config.toml
n_layer = 12
d_model = 768
n_head = 8
n_kv_head = 1
head_dim = 96
d_mlp = 4608
vocab_size = 9340
activation = "relu"
norm = "layernorm"
norm_place = "pre"
norm_eps = 1e-06
positions = "learned"
qk_norm = false
attn_scale = 0.102
bias = "all"
tie_embeddings = false
parallel_block = false
init = "normal"
init_std_qkv = 0.0203
init_std_o = 0.00414
init_std_up = 0.0203
init_std_down = 0.00414
optimizer = "muon_variant"
lr = 0.0074
lr_mult_o = 1.63
lr_head = 0.00435
warmup_steps = 200
schedule = "wsd"
decay_fraction = 1.0
decay_shape = "linear"
final_lr_fraction = 0.0
batch_tokens = 131072
seq_len = 512
doc_mask = false
train_tokens = 1122000000
steps = 8561
dataset = "wikipedia_en"
Each number is 500 + 25 x the weight over its row's rms, rounded and kept within 0 to 999. Layers, rows and columns count from 0. Numbers have three digits each. The size before them is the row's rms in percent of the matrix's.

# layer 8 MLP up, 4608x768, rms 0.0541, rows 651-687, columns 192-383
098:500539502498494508492515490503549501520510555530513523527472454509475498484518520560458493515456503494477507497515535484497521508494453470490514475461496529485518517516512556498484546480475470481476471512531501518500486475500458506509513522468514474506503523562530453532543560509472520481473460472513552506513498498447529483511503505533533524523553485513500508499536542533477510460498500518551496471510459535479522526474493487513533500523491510513534512484511489504538526504485489548498496471513493493486509536484502494511482451510521539521501517494497477485467523520515494508
099:539495526521472527484511484494466522521456460505523506488490507466504489494493472489501546521492441522420489549492497497475496462523529491505481491509504506524539523528453481499487492503479504533498490496538495548501510526514523510495455498509491502465469465486528498464503531500519476483478493490502526513558480479534487504502469521529450482499495520502474511464522482481505504538535496478485470439463522498485545517461464531488488541478512435469436488488500492456496497510503512511508490504483485442483491541518513488518505570495526494501487476457427481516481505478509496516
099:481496536520504475465450538497515513511460535486531500485498530512487476524504546480490454522527496477504528529526475494509451507483538489509526499554484517461491547503506482494556537503515485505498509528515495481504474513452509547491493467485479499494494517493482479501520473513506527497528545475513501487493505517522478463539458525507484512518478539503510500554524481497523484536456527534460502539489500471492504492500493544503487493495496491504498506505504509497514504503474500486478507516482533455498453513473541433540511506525490518488506528519495449465499506506424511497
101:503535480529420493531483522501517472493487504468499551490546529515499546510509539486508561500532511489491510448492466515502495540486473486487501556511477506488433470500559509512483525474459545493487477463520519542479510484538546527506489487561504484526481537534530480509516535490469476471574477488523494499507523517516514475480541493487508497481496538460493501483510487453482493536499525486496512538451495508453521472527485487494470498482455465495538450523508465465500487498499506479507468475504472513484491510511464502545481480505527516554468457493510512509505477546517468523
101:521510511480481524474477506485520477502496508536469479503486492517465476526522501470496488530511525487456482482477537504459523547515476487538525511489545505510504500517482480498480493547513492518519495470467486508508454519514519536531488492472496488502509551486501481471521517506556530509529501506501466531466495465495539454530510482481442481498525497534504498469519478501486479478489458527570472454453527503477509516491535451498512470495475511529521543483485500506468508514480476513502486506497505490519459513478554518500487468508513513474459510492509522483501517491523482481
103:501553490460462526501502472494475475471521508484519468519487454488529508514486448473461463504515488487513521516523504501518494449524527519475483490471498501471503494513459517524466469545490476472536445502486502497480512506491495451515544519508457488491455530487526499492510468489479522455503517490464487488505478480527492459511512521463530470522477491530513502500473517467468510492510504524452481478525501468497505498494475520485520489466512503442489534515529485423467468505485439509505489524497498527504516489539558479457536535478506517485513514492472513479505513492528547493
096:453555470535544506483483475505479518569491512474469485483501479502494487477534485510526489525531500470530490506493481482465449484508487493497457492471484509506511468471500507516500518523483502497490503457516470487473517550474496523517491507492498519470487535493494544571502555500517441504492484522517507513473466472528530539482521455538500523479512453515532485500519486540508500504484499541500492514515504488502483473514481477490483482477461516542477503491501480492525529506484452505509493461519481458539496484531480474485526507440511493498477499506504498498514515475465514537
101:520524475426506493483550500521522528472513485501443551494498489504512522524483497510479484505520523535478494495501486455495488502479447485489504548477510497462487501427506522458528508467521514475525482492492494489491477501469491519508491464526509508467518517524484507498495511507515485507507518522510507508482467508526477503485489550530478443497508526485510470498522528526460505517505517527467483465519535510484511525502507489481476521494536486484480514501481494534489529491511480542501536491519466496471531500495491470513509500502510482510532506493476473497537496508523540476
094:513481498513455502502486507543491510504528471498474540494493499530512510502523525495471529483486488487506478512466531503528480505483515508495542513507466470481511476457480480496514474487498464406494496564475525518500486528507484514466525489494510518519503498503522480503475484467567525487490523510480537536462509482503516513487507534465528478493492505476486468520535465508491503453493471523510501467504514511528482512519509498498503471454445497501467490466511487495539513512505540485500476462506552530487521499514530524477519511504494496513489496476490534542476512503507561506
104:518486524542507525493511505512492518494497435528514516514489492549517513504488513519515467482497525480447544514562502513519503503504474489441478468520526506499508492500460505464439513526480482490501471519488481478522510507522479480557481482499498503456497517533493477462507529502522493514511521516494506477465528496522513529523453525526480511480461526532506512507479505493473457560487516476503487504518491511461506511488516505449517490480539489478479506478497516517514507510506504544475452487508553500462508485482485527503519558474496493517512526535513581497487483468504497521
099:525465497497462500509455534459535526480501502529475535494500531487522457492503474503494523530485512502505479534497503511520515522547532514502508520475504486541495513522499515495521492452478468519536480412520490528463477532470484502512521490519483553521491520503511500496497494520534491537486515519454491488518505493502491482500524437458499489509514505513494472555470502527484506487482472513551543527508497492485515501510543484489518495478524534492484467539524464514506502517470523516478530527519497503505474493530514481503505495508485526453506520507519480537487472524497485500
098:485491533512491471527551494571530496449490512461511541518508487525495498509469448484484504501497516508572533504500493488497513501481500481501537510476483498527512511506473503480503499546490492485493523464508489491476543557507508533496528511492521531474502478503490454495541471485513499442484509441474532489481483478466528507514499497490515532475511489507500492533522539473487526503505512492509469487431518511513516490531486517460494531505518495504517481464485522519566499529497447503540495453505490481478461496483526504507522458541500488465490504508465492500539511480494480480
105:494496438506518510573428475464508496461448515505479507529486528481525476472481445504487474529503510513531527476483501472515499514532546495497496468502477519466493489490500571501505490469503528551529510498483532527481534464490541515490489511446533466510481487489494533523520532527514488520490471485495493527519483470502498501451476469489531488492538533563477501511489467485543541519523468531493525440508493493444457475480498508493525493483488476488486470488512476548453509508504532467510511510512575453527471487491525477505490483492509468492529513451507535543493504509502515513
100:524519483485523513483468559480468496465521503515517511543499510497523497487504493502482473494514504518498446495519510497485528506464498509539499519525516522509483464454479493486487479522444488506509481502523499546474521474477484465507468485476484513528500479486486491485513498493504496463515470502501483493545481483515444499520529451482483485491455471502543564488492513524508524487506489502513488519479511508482441492511526541510507484444496537519525493506518512498503472495483453555534509483550539577491487489480541502505489521478476519501521516497488506471505511534528493527
100:494490535479515508471518555506451497543467514483508491498509517486489495481533526518515499515465495544475498506535507517496556488488510475490505517493457492480465478435521480493485508494504503491496468530499513504484495497511505504511495494503527491515485510538492467498483536492492463540534489534515541506537512518513529485469538488512529516500515483547563470467485513498496525541466509550499522503459459475517512483476560477446489500494527502494515506497487494539490499477493461528466498487510421508498427491505525488448511497482514458512548531487463455517541500478467495461
104:511505495510470507509484519512503520456499530448465485493491530492506577524505557504499486522509509508503480514523491515469553512486530489538463483505489505513478466521514513511527504540474461496482438461501449516514519465482472509476501514489504508457541514502459473536476531467526481491539477540494516483467513510514529507513515450506485532521511506510479484516516473486472528516524475489556499501539495500499510453518509520472482513480459494498493469483461466515508523503521486507514520518506485457507524493498461445481476449472500488493500452516508503495512510516486512523
100:448509537487503482501454497476440488493487479484473485516453495491485476499510497527497504470505486478510514500505501519506517497512482503506493504521505495512492501500505491496491507520481464455470570513456496510478489498513516517505501492501458474489522542519497485480480510502549519451493517530516498501475492515521504500520488487509496509480445491508507488537447476491486521491525500508522540555517531509552538488533540518526525550512496483525498458529510475457500511505494498479504512495479478530525500465477535516486550483491470537498475480492507484512502479529415502499
094:488477502471502501477507498481459514514524465510497497516467486515511511457519526442481531493525447497503490525491486488524497497481483453508512494454467559503474496518487529437483509520498495528473525525477503516481486444521484513471498529538478445538496483542472519479499533510532520533531452531515535494481485477481505462497538494506516528496471524455530478544517482431517522512502483528470494503520566530496529483525516520518509483480475503523457519483508510504471498541479515513475500505529493462461497532480518500443509526491516496481509518470527510467476463470514505483
099:496525470527476501538505477491472548494505501501518491484530460479496505503447472500522477530502482498470491546462547506490518520528545488498491516511510523500524504522507567474527519467492488479474513521558506486492486499482550499512493461483499556477491479535530508521469490498494509485490507505490520501483502473496441442531499445471474497519471490510529462464511458510493492527485519474508523504457488528492513499488525517537511480456518513470478490475504505498487509560518456477514514474542526477534537491551539517463536519477499519529524523490493472484486521456448429515
098:474503520513532499516493513516517513490491488458555482523484470516514488476496477482473526506497502481552492470509506525475475505517491500450515521522519534497509519529492506486464468477473525501458499522477507488515521529520495496517484502493502485514535507513476467476491455468515496526427531481503466509525537440502526529492462483507556548483526500520505488503486496503503546508497527494492479499513495513487480502540513506441504488503517491504461509462488524474484493482503471559512458463476439474516499483504532501475490512487517470500481473457516467507464491487532523473
100:500494459484517521517480487516464490465509493526506491486496463498513511469468508510504557530536468485493538489527538488493494542462484507484527493470482520493530496525506514497519549503479502541473541532512515496459501531507490494539450505498511474465469494525488467489468509532475515493516539496486478460550543512559554502509481531491551470460513494424504481511531505499490482498490488472493565519518487493530495472513455490512486507503535464509489489485516475472513480446533457475475416525510474491522475474522449496524460520513489499506526467464528490488493466475529507513
095:518499500571485517515477524492466536471506538500509478482507464484538522532515510460520506549493517501531497481478491525473473466491510420474500478556497521531520480506513502492504486458492492457541490478496496543492484472494503556478456517517498489477491484509529479536535503512497521487514513477498492483491573500454525498510550504452482490470511481524489445527481467522527555532443468500517463478473507495499494498479470449524453519523479500504499502479508506487499461554507499540478529524493470475537506492517493476466499493512526516505492486526543573521457485495494440546
099:505523528504506518525510499502541521516502500490490457511496523513465532504484501515480535535538475475522524520507553510524507490456473465512499556553510481515474466502471519517477465555500483498514505506517485502501521512534507521524532504482489552467487514485520489533492499513474485455487506505502518539498481500489504508521514489520494540531445462495506498465463492525523519480497504475499496441449512531503499520535508489470506474480497512519482510498482479510540498495480495511531523475524488467470463513507526503484504494515508497508484448469448547484468475478527551501
101:465504508510509526508470486510535480503470506509491534486517527493558522503482506501473465505509523497524466511513501486498553502480504518480510481477450466460508494488467529506494524500503496484488510544454454525545513537497504499490521492540520469521495509501516466489492497485459488479491512496513499439458547495441504499452459529523518506489523513523504523505482493557496443517487505489486472511540527493521512526514496500485516506548525463491493494527516511509486487467491537480511518513465458482525515495465500555468496428499478463561478464485488519505521513433514511507
099:485522512489480493480502508468467455458469499523479507486541521514503491518482483540537541490490487470520527464471496519493525520486491481476504556521582556482538550509464502484485509531549502491510463514475497518509496521469504475504497509500479483512471473533496506464534490535453498511452430502448517440536481502509504567518519486506460452479495439482482510503480522503537453495454491517505499463524486498490501493488496536487463518531479457505496501514540491432503508513488492528517507458523475489498519506469499462467568536523514504503525502497540525520499560483496520508
102:461484524493482477509459470510513510488498505486478507523451529500515486521503505475533518514502554543544507475497523467517541528486532470457479472528524504468536511501472464538509501486521474480461496522471464510523500500479516511546528499547460473533531507537483514522493507522464503536519512524456570439509503503568519506496456447496484536492501521486521478506484505558509507517531558484499477487498474504512504494548528516518491501472500495517494490533537476478525528493521459428512511524541495483496492478491510501478499481476479471533481506498479496492499524489526493483
101:519531490521479468543464490556473544486520506507504481517492521534486476459480476500492518549476538514520491497458455526500494492518483520513475463489499469506483497510546505479537524519518488505467563500496545504536454489498454519506523477482519552483534511483520505494502477493513450497462492534489494508495493523488479488505516540470475518537465511475482544501510427492460468523492486497472513481488538456494537492530470515500514504504501504500550517540503476489511517471502511504472507480461450495536513480558513482490415470496532516543513462485478508516501478487562519466
096:523478479461525497485489483532532523470496530500494472497542496506509497519532531540506457493469489513526511497522513510492523492530469493500493477517504555553516475490477465492492466533526476518513506536533513480480459496536514515514532561499535466511483511473507494490468480490503497476465487503550500441471483498484488525507530506503492500481482483491467517503565476530487467444485481439499447538475536494554471545526522502470477501533482479451508527472505533523472498454487486502486484521543470502465444486466484548510533502457496501527538450476517502508523478504480474506
104:521482509480485488486512488529492490495509490507526512477496481476534497512500467514503507482497474480502467495528462495445497495496515475480468502474534518497483518493515486514577503514503518468568540525489484485507489516486463540498524481501539529503506554465538482457438524477525495448519533493536523485501525523531463445510494458565526499489491472505478482516497475487480502486503482488517472472466544473444520473448500528489507497462513492500505504449492506502502499482527468481549524549496493507552472499504510504533496532481468456531455551481494489519541517534510457494
099:504484478466510472516499552507501499497505517469517482541480542492508479489510501570516508539529484480434510513488504499475552448479519527499522515523544471474526522479482462518520524538456515514485469580510520498438514483511516500532530510484533496532533524457465460480443505488508521485442517475485491545487474516457535496503494484456488478498506513476529534473569496522514517468471527485542505475475479458490528462529497509524519535503500521523477502493505538479491508479516505468530515539488470525494447484484495487537493511499520526459507495493508492515534466507482513518
098:525522507503510496470509476525498543492539505531473486516481508473496530516489547513513467497512480515487538530444491482490475526465495455513522510506542494458500536528463555490483519462564507508486514500524433462494488497491490445497473450474478531477496545504484481507511485521486501484501548516506514463510530529441499515445482451459505527492508483459492519487542517484529521502497502519477482476506511491489476475516509509532536485475458495453480537480534512561514461529517509486513526491494519504530523491473549471509496528505517503490497524493512488477493485492504522498
093:498505473450488499535499466527496479496509504546467505518509517555521501518513514565504438476510471519542545504493499495494515508521521498480472493533503492462490500484478537504495497497493514550503483509539512528496527501512473500555528534516473502509500538490516495501496502497485474498493506484480504506523517493499480474492475496496452507524503449511455434472499535523509488517520476492502474507481488499494470488446512524480516510510523488505464495490503415505477481469517520467487513511497500471511501464519492510483473456528502528489561525471470478531508518479510552546
101:529463512528490513487494546494445542552509500504505483540465497518480461492514499512504500499525506482491504490476531503488505526493470498503492496523519550556520525475486446515492532538503481512490519465460451516477477514488487537528515490482475528527478499509508469493483502438517484507519486481494494521487525461455501486477489493474513518521515490492499513479488487492479505534495470478505511510516515519461499522498500512495497540506518480519481472480467495544460525505513483499493475479490537506498480527506503508517451482476498498511496542466484500562528508540491510498
099:464538506470531540506462439505488493529457518506501510495510479517493506484510490523480513470484493501499494492485494497522471482461455498546462487474472485476556531504504484480486421491467485479512438508449488480530526502465489463467511435551497529561523497494487549471472506459499442493483495483525484467507496524524501532458552497518490500529497535457512531526567501495508493522509528497482506553505537491515549479496524459503513480454474474481519563472483531486495497496504501514507526492503445490511513504514495500554474484524472500493523497508504476507545527521505486479
105:508481486473472512493457511532519474496513482546520521503468561491515531542479504465532525505519498508499476495519535515446521518507447511500492545520480486477509500477490460535494527553531531559487514528471512523495528494485527511534506491494508478525432531519506517524492454482486499528490554528489502492485453510495451531465461503476493542522486488503495509473497538516511523466478558471526501519495449518484528514483491510471517545545511489518486496476457495467500502512524506497502529476495482508537510531514518488528511509460524465485513496524483454499506504524538425512
102:514478521471479475509501458498511487458485526516503487521497533462504490501542494453445486455432482487459493496497533456496536499511486498496492496517504527544520470445454528552501505491537512468507495477491472534463476521521518519488497496498473511459548474542542499540489534492498502466490514535481530502492516470509520486499546473513496486461436477454523501534465544554476483499502505522521533506524515504553488472464498518501521491510464531490577476479483488512475472474514485485535474494468483497507535499525491483521502564542508536547507508489496522505525496464489490560
097:559507523514520486480477513520490462468478508580494525466480538457509492526544501510498502509517464486519504458482482454502488476485533505497512500480485501504494514483473490435546520498507506494513513524492493540499489513502522532476491516463477516521512515518495500491523466528518530500449532505489469519506476490516458530487524498537525499508482534450518461483498483524492518549492526496462500493438492541433488492456467566512534520527558534547534474493499517544515507524514497502536474481502492443498505491476480488459545512474512470470509469480494473531510493545543511450
# layer 8 MLP down (transposed), 4608x768, rms 0.023, rows 651-686, columns 192-383
101:512564572471489473454448512498569541465522474477519526512489513508500443503514517487527478503494493471470485481500524506488512536479488512518485479490506449525530510506507465498516480486548525524509464515517482526530495522492504510496505485489484536526537496483497552494459490454498463527516495507519526501543471507525503514492511528494487459489502521484490509496490471485532502512509524508520478514460552477531474551526520513530482498472541513507496485447473493533502461493545457470495452504454466487513479525543498494457467515505502471537481494491518487504470470478459532523
105:464494477472462534482523481516453503469480484493482481471484458484481483502459491498496482468492511546533483443508504518497541495527499499493441525468502496513466519500516511534531515475491542494502502447495535527488519500485448522501510492469512510518523501494506494544520486479490510465511547526530521458509530506522562546508490456495503505517538491486537516458521484491503482492498495516506494483483483496486497495515510496466510471506492473525512506499463483541498515447505508508500507496520477474460493497481451502474503468485462499491519463521505532536478460530471472493
103:486475489515501527483536533495500514488497486518508521504459495502450500442524471477510517527479533498469536536518492475505480510500500523495496479534486511468496484523480573510456476503498477526491490556545493475534474551478484519517477530477546480490508499487528532490537530492542504523520508553504503528482494501515530541465480449551524493492517495495508507490489464464537510464519463497479567477543493480458485521513489502492499501525478506525482529504517495565512483536487478511503469491498502494503526497471515496534503479481480537454490431504515475470504552472513521486
106:467508546494512531464467490477562477515503517494519501554470491538516470500523477496502516497473529459518499479496511535434525513491515511484485464514507532513515524480488507517481537499525499514513497511554491478474471486502502498482482516441541506503503486512494509515446508534510458489492503491484492511468474528484506546521489501494473516508524490505490499562478487516526484501494486525521524478501539486494507530513503467482493512486518550518490562479488454524464480487510508504499510550472509449497495464539491495466507565517519514511513546557486468517455469504569487488
098:511514486538472521481521502523484482529507489532491488451501505517497476518499510514538485511486506488509502512540492519464501493502523526468482500515507476457500557481474471527517515512499501490509483510515493471515469482546475524533473499529538512523454482500473518506543472492532453479497494496526461466516467514496512500502475472515525497563501529445504476517510486459539522507542487506491514478520475499456503484473525524485507532467520451503505511500497520495491509513516444523482543518504511460473495509508497460462490547424514529524506531479527506523506548512504528480
105:509495488487483479469495503470501471466461480499480521431468491512486520538522537516532496484492483505485481508520507481484487488556554495461509477520502526497531462506490526489506492462501542505497486478518536558498475529508494479419478549525535496536484496521510538510546505521479484530530516459517513512505473514469500528474455548522520501517520493475471515511488478462558517437480487495505499516481505502490478513521510496463514486519467471534516468475476488551529466510529501459519475486486537490479482492500471512527496491520448511492513530529462486486532531515517454504
097:489547526445531504499494527477506489486475478499462469480486525506533477495551481519507514518481477541506504520472527516517481506531506516499494489509534494550497492491504522498526507502477499500517509473526494488538482475473513519452493483539481517555502505487497513445531478532539544481507516483480492510518483464522497542545465505493535521507450497506518511480515445460500498446522472508473487478510515498486530466486482547460512458493526488500522470485512461522479486526508526538488510492481521532479472489511502495501480494504521497528510450521507483498502500531509495488
105:519494507514515468450500470520510495501469512513486527488487521503513487520434502532477522451478476489537462501518483473493498479500445474435530470547479543471519517524467533493492527532476492485495485517529481458520520463518555498480509461492497483521505487535519498533516518446498550476486485512465515515545471476527524521481493454493473502533464478516532473528477492540530521465508424508472491502530509523532489512504536508493421496482486491515484530482493481476514487486438492501448522525524537523468517476527515502494452531535520492468495492456510490519518536468503497512
091:510500482507488490486484523467549484460524458495517479516508515494504508504523527486469453541463507475474532508525483495505515470534513481527499529484519474493474497492523520505508521524462534567536505497496501475430555501507525445469479483509520490476520497473486473560476527514439455467450528516490487548529461489516518486535530505505495520485537517548487511517487510561510497520505543498492447494484469544495497456536498506481537486467459511479482521492489500514457497518515494514505505532517459487478504490507519448511474507500505523502512483515530511521538483494510485529
103:463543482494472518450452506479481497484499560542517488518499482512477513540495522484486479520523519463474507474468492530532486471511546468487481496489514504485472535477541501508479545496465535498522527493541510511491473490476500503512531491518456474518526448551519497499447489490519421480447506495474496532545469485499489503477510474528509453515510528463498481481512433521502500496547507493478481504467489486525496562478528504433470488488481481493507522485499509474469483539496505502499481489507516494473459497498489450516487521443500535494519488487456495469505489493522501532
105:518510510508530482509542516546522476534537499509525494503553442501490513506522498526535535455481493493442567501527475514513474503477522440521522465502481462500470516497516464511520523507534500492496479528474541462501502538516528469476481525483540506487499498495534506462523481490511489493513497510531508521494514518487465479523540498517490491508515485502476521432515499477497506483493482475474451540460481473490504501487456508512487506533479500526534488505492532517491514503555488500501542539459520483491503494521477482496474511504535471525539527464497527480523492491513498497
098:519499439519474502488557474509488476496476497522472471503488477508528522496446454513491494493453527472511471509506548521497498510531517485520513503498485469449550510501493539510495485466488555479521554496520522489513452473505504456500498492475487480530463505490503472498506514524498527470519501519481557531543511510466485448531511479560463499530530463500515461537519533521505464497518478460501527468513525494540491506536522521498512542524466542490508497501561510535536496507521530512469521508471524477516475510515491504503450502482499520502495474494513546509502485535495501513
100:485526506468501476517526486559495504492489515479501465474473523505466474484498477503512522461478491502546559543533519460470475487442484524511497527500464507528476489481495490520501551472520463496504491526521521467532526570531493499514523500492521479510501491508483532511498486523518506493515470514486510503490469503464492511497524505512481474527467503519491498494477494522488512509517485499467490516483513519521498437463509530513554505480525514531480447518549517487500487479492522518524492503469489489522504507500482509464496486519518501493488479511453517471516516526465511510
098:500488471498542518528534516513507510469484519490467489477524431497472540488467483488529495522549441491516450519509519494504488517519521487487466472471476511487523469497486551495520531536529477480464496518506526550516512465512511523504490481502506468526534498477523509468525512508518481490520512533498487506496511534511531481482523490474483492497431510549505509480512516471531524490483548492509475478497503511470467519476513494446508465512498486442527554485488513500517499481527552525522576506554501438464509475523482499528575517496528502513489479551481466482488484483473504510
097:523482483536526523485522503526531532489525505511500504463514494550511505499482483512525463525507476545546477505478486483466471476525449519527511509489524525512525500583511495531487461451499536509542535507476515460520536458497506517523527497494508496466489488502488542496495539505531521487465506482524517521470467473496460486482507519513479438520531526516518516477506498520506507515520546513530484512534521502508549486484493564465476477469506511504501553509510515505526455509502507481463531530469525500496455507480471471539500515536505525441466493522474502484555511478531472490
103:495519504450509487528501489513533491521489455509506513532487511478492471489502484490525475530479476541490501510469514499535504452565473455517491489488528490517503525540526486487511508507492476514503483495496524484534497500535482471491484509447493481476482472476462484491500499490519521544564501482496508490508513471475493489498492512461495471448482473480571498478486510517487494506459494505490534481462477489535472524510479530519482480496500540491458498520505506515533508456532542483454502537521467531482487508470472475463482547514548482516504476508501494481472516485491505470
100:493476478435483527514488493491460571521476497451506503475504516449481501451493507528548498502446498496519487493459493468515488507510521484482524494485515510533493495517443502509475493494476541536496453504491484482501519453504506469506470503511489523480534499519517531464537474479453478546481510512513449471489469461472542459492524513502491523503529564539538485528503472523513476535490523485481507490486525449520505448495501513494484493472516510508503531511527457491486473493510473478497505501459508452494518495523530477520488459494488514508496490477480514489503453494505521491
090:498512514497504503511481478514525525505488515506515519498537454503486514494520536528492482487448482510521521507517500459488495477524512506464474504516516509501493452503502512544515498548472485503548518505537521473524498479476531496443460468481475511489514529487523494486515513502512533516479511473516484451517474534503489518517510516520489491486502527493478457503478535511463517515465473530509502495525489498461516479472546496468487523511520494497513490519503501483528484428527522505504472464488504525554520504486492516537457504489472488514513484470520469507518519497547490496
101:488517489460528536486489503466496491482498482474486473506456475481468497506477521498509494500504472440525506516473512533533479490498501500512440492528479474528494491462496481496533515494492511544488450489473477480471486485506541491529498467494467507499534571512473520501513495496508486553533535471507458536518501482430469508498536514522498475508533471469522471504508483489558544507485512486510440486504494517479500520521465462492495522513473529520540481530536527468512465489532466521443497479523511519518507468503507480511489511503506513500501473524501460500543511499508509511
098:480523478460528518476483537536515512500477477556477556528516514529492509492481509535537479513457469496495504488508534471472574466500539509490501469517473532484509520499490462504468510509530477477511507491528466456482489520457492510480555508513509511531506499521481517469503479499533486483501486524478495471495453476531497547501485518502474488476502511509491473534481530517470459489540507524517478467498548524546496506499450522504473507511486442516514503482516498476496500515515492480501537507516506516512492527517441553499500532481471500509452487492533529477486493512503493544
099:478532494500550535483482518525516531495515539496507487545480531488518571553576499492488479489505478513525449512491472521542476533501493522468469562505498494533507501529526488516496490483507525488548481509474487525545521514503487478468502482524507484470481549505494512517509512497469548483473535522497519512521465503495493480464517425486459515526502479486464468478491476517470509486493556511446546487510462502508476479504501541487498472478507510501481525522480503507505517502534463472564483500525544512517476547471517497509477500514458443517458555500479483458500479520529539493
090:466531475467483504493494479517562499527511522468476545525479506507492499470553467465517508487505537502564426552518486505525546529478448514526532502474503499463523515520485524490488498495530555513514494497464500490509541509492442457538516516466480501503458472484503504462494523480465526459478468502536498512533471484510489497535495493478530468519490510491525529426512497500501546506548507491486514523495562511540497497495512515483539461491497456525540521525488459550500549484516520468498474479485473514467550470478479531532461547514498529509528472526468512529497505535485556480
101:504515461510553495518485495486497477512510483498564533471450500497530471502530502530532518482509482559432533475523510518520485527525508468478487476485501513496500522490520458488496533538476490502517516485517499493502491464536502467560525485460485501477503521479472469496486481501518529461538479496478503536500524449509522457485540518457489530485498504506500513463515516529460513451524520536490529488506469485539505496510482520487486481503495513486485491469502513498493489516484527484446485473514525499482504540485494508492502520509493515473499505487500456484507524512484477461
098:549509525501545484489473499485490458501509503436512474512498481495541540512453501485503493449513502512500499483515482501480506527514485473465520473506529503517507524475499522573465506547509493496496473502505521473565534544462481516490482481465493523474521513503503499535482532509478503473481467497520491472503484480483468504539486511529479492506585519472471516517458520481510470479496540487525458517466525465506522489503543511509489521460535508483493467491520497472520482545493498456509488516517514503492539485497510500514530494493518518524492508504459522460443511493511468534
098:497534492561481508504459540511481486483497494461501502481485506525508491461530551501480530491462540491485515510470526506520510505502493498483483464491480451543518530503501479505525566536505519515500471467517500510520500524532512511518523452507468506496474467513479481525534528475485495481502496496474496509507491511504540483448505478484532562544510523513464480555468496538536513486472531473477550474483517541549500481497441527445543489479508490525558475509546513539474488489493542547518492514541498504485525488515519514506451522487478505496473481482466463467505517512486503516
102:479532532514498480481474497508489548524483505493525499476458508483456471479542492455528469494516507500469523508489521486453511502491465538502475480503520525487488548446483510524487487499443476518446556520514476516492496470499524499535504510492472480481474526492506560499495504474518488472496529524545489492466516472480522509509489473508544493496514523486514462498523469480515492462484477509492535460490531548470503521468516490467473519487491551546490531498460521526513552512507463494515513501518551536461491513502480543480507473504507524502478480523542496495491426464516522504
095:470537514517489507500496483521527510485463505495492497499519501497517475534533519418520476495559511522499491520500523495542469511498497521514481510497487507497535495478528467493464483493448442512500458500493497477505473511533505502522507513500474489513518467478491480498515487521509529521538478564479537498486503461507543507500476482516499511505494494480529451522526518475527485484503526467494489489481496512538484525500500479518502524523486512504529504472519491474468525549512505492469468505510537533463480494524511507532508512480525497532503553528548503504535565509479499509
094:489544495472505516500519495483504522521501487528498524506497467516504522487465479503484484483501486514497490505484467543507486492528526531486462508457479496459499524488519515518497513504498516545494502492513515457492493532529458533489449487505496448505486494507524448500511503525492480493537476459468499496549505465497505505519509526493491467509505565511504463498494527453503510544468528494515531501513518507457502565532459497488510461499527544493502479520510484486530507520503522493451525470497494565500515480544479460479483479512491485504503480523514492518495507471510499496
105:505509508498509488498499506476463488508478495499537528553484468490520484516485460476496496448528463481554531536500532481538528504486457483506495459507498536513500521495515471496517511477477470491489461508509484506506535501531510464486493474432484499499486515515524528484531549495481483498529476468535502467455500551501502485503489542529470527475461526495537462513487536464505474480531503515508510501507434522492518522544524522512518469482482550491544487466528523502522502503484512482459470514426456513477486466487533459487506507545456484509526487483527474513499500526516485506
103:459477533507471462474475474504511518492492521546495458499553506516486500458504517486520486477458508504515506474487446513450514492533459498525482475495472494454514476494479513529450465558518479506504548487515472520478516523493504452460531498495476540504486518507506495558473455521509528530532516513537485491515506509496481549506531507504560495475541480514512509478495494511458464502482490562470529471542501547488498483496507477533481484549520486500489539566459520553479559508497496457543517529554512515497464536525500483495446494517494496521487516440504480500478520508501473489
102:527548532458459509527491500466506491508478494483512458515526528484524491519540481540471534522470501459458485507517520525522472479494474484510509548486534495534506494490470479448492513543514524496499487522535521483515492568465505451504477528515507503512495470484524463472518496480493514504529516499483520470483473498555517535508498554516463495527491513465519505522478559519508527448501489575497495494483516510517506479488523524497510531534486519500533455504491504449493534454483488521524477506486471460501511481491510483501478528511514539488498536528471547476499537512531511488
094:504506484489483514506489513491531496522513516499536486518498503520443498511536543504532538475511494490485492503488490503508484483529501532469524481462523495533518425499506491509545459510502476474530492528484532494523478496506521533471502547525573485520555512528470532480557509491514502505495504497471498529494518516507499490492508517517510498516491511501487525492516533480505517464441505534467529491478506519501540511489506484500526530477522515502467517535536497488492525488505508511530506529519537498532492536525474483485500536496478492497462477505466522504462470508517534497
101:492499488460499495534505529456493493503489510489495454554531484506547530456462496507496472476500511503502488514534517500451499459504510511496480475485498471504468511498516473538489554472492499483468503555515510544486533516547454519496466495471507501533530480524552519496488507486482500522502521505508520507528474510508506502524505517506522490480507512510477463540478486455515519518476471460474477537486503493477502508516488460484501511507540469524494490509495509487537503511517496488522506520555493491504520492468527514501503502496494502496451519518504503452461499514494544518
106:476483532526476468497532485502549470471524489486485478514507477528513493496483489526516440516497539468522508465528482503507500474484504512526504509497564492498512477500515514468485515456497511515506498476523510528499464497500505527531531453520510506511489534501507501464497498541474518538498520524501511538514528476525533525494509523529478493501505477481526501557445492503465515480549517433451511505515493480509528475460516484480535489532478513534499483487480525502532474480447506480519564520533490518535443522500490514495526512499532522516432532495494481544476503520552486547
102:456479518480471499476497508523502485455532503515495494471524509522470487471439501473463523541513480515501467469506495513484468516532496465474511531470531468521492507514513468544506533528545492514543459493539495511494485474498470537478516508492509473518473494468522499515479517479531546492499484481471536496490458510491449478438517495518479524522458496492493507517522524502472490524471575504505505498503489507520547467546508528476454517503511491506500540492525486466493479526522507506520440521574495498495515543491549479522485521508539489522531520479464515482499498505493452459
103:467482507461498467525503519505448456554487482537508508484487509501522473484524523491482483536451507515497544513498502485481508496491516488472484494527485484509499476468495456511471485522539511520481476487457488451487515501490513487474551480516562472483508499483508454511543467449490539501521488541459501504491530474494514511479485481537487481534495484503484476494519489434516495499515485492535476504491506523497512538500475518485496518492475481525503508444514497488503499499492496521474503484489474522536495513500489500500480470507517474536520492490525494530510503489524474517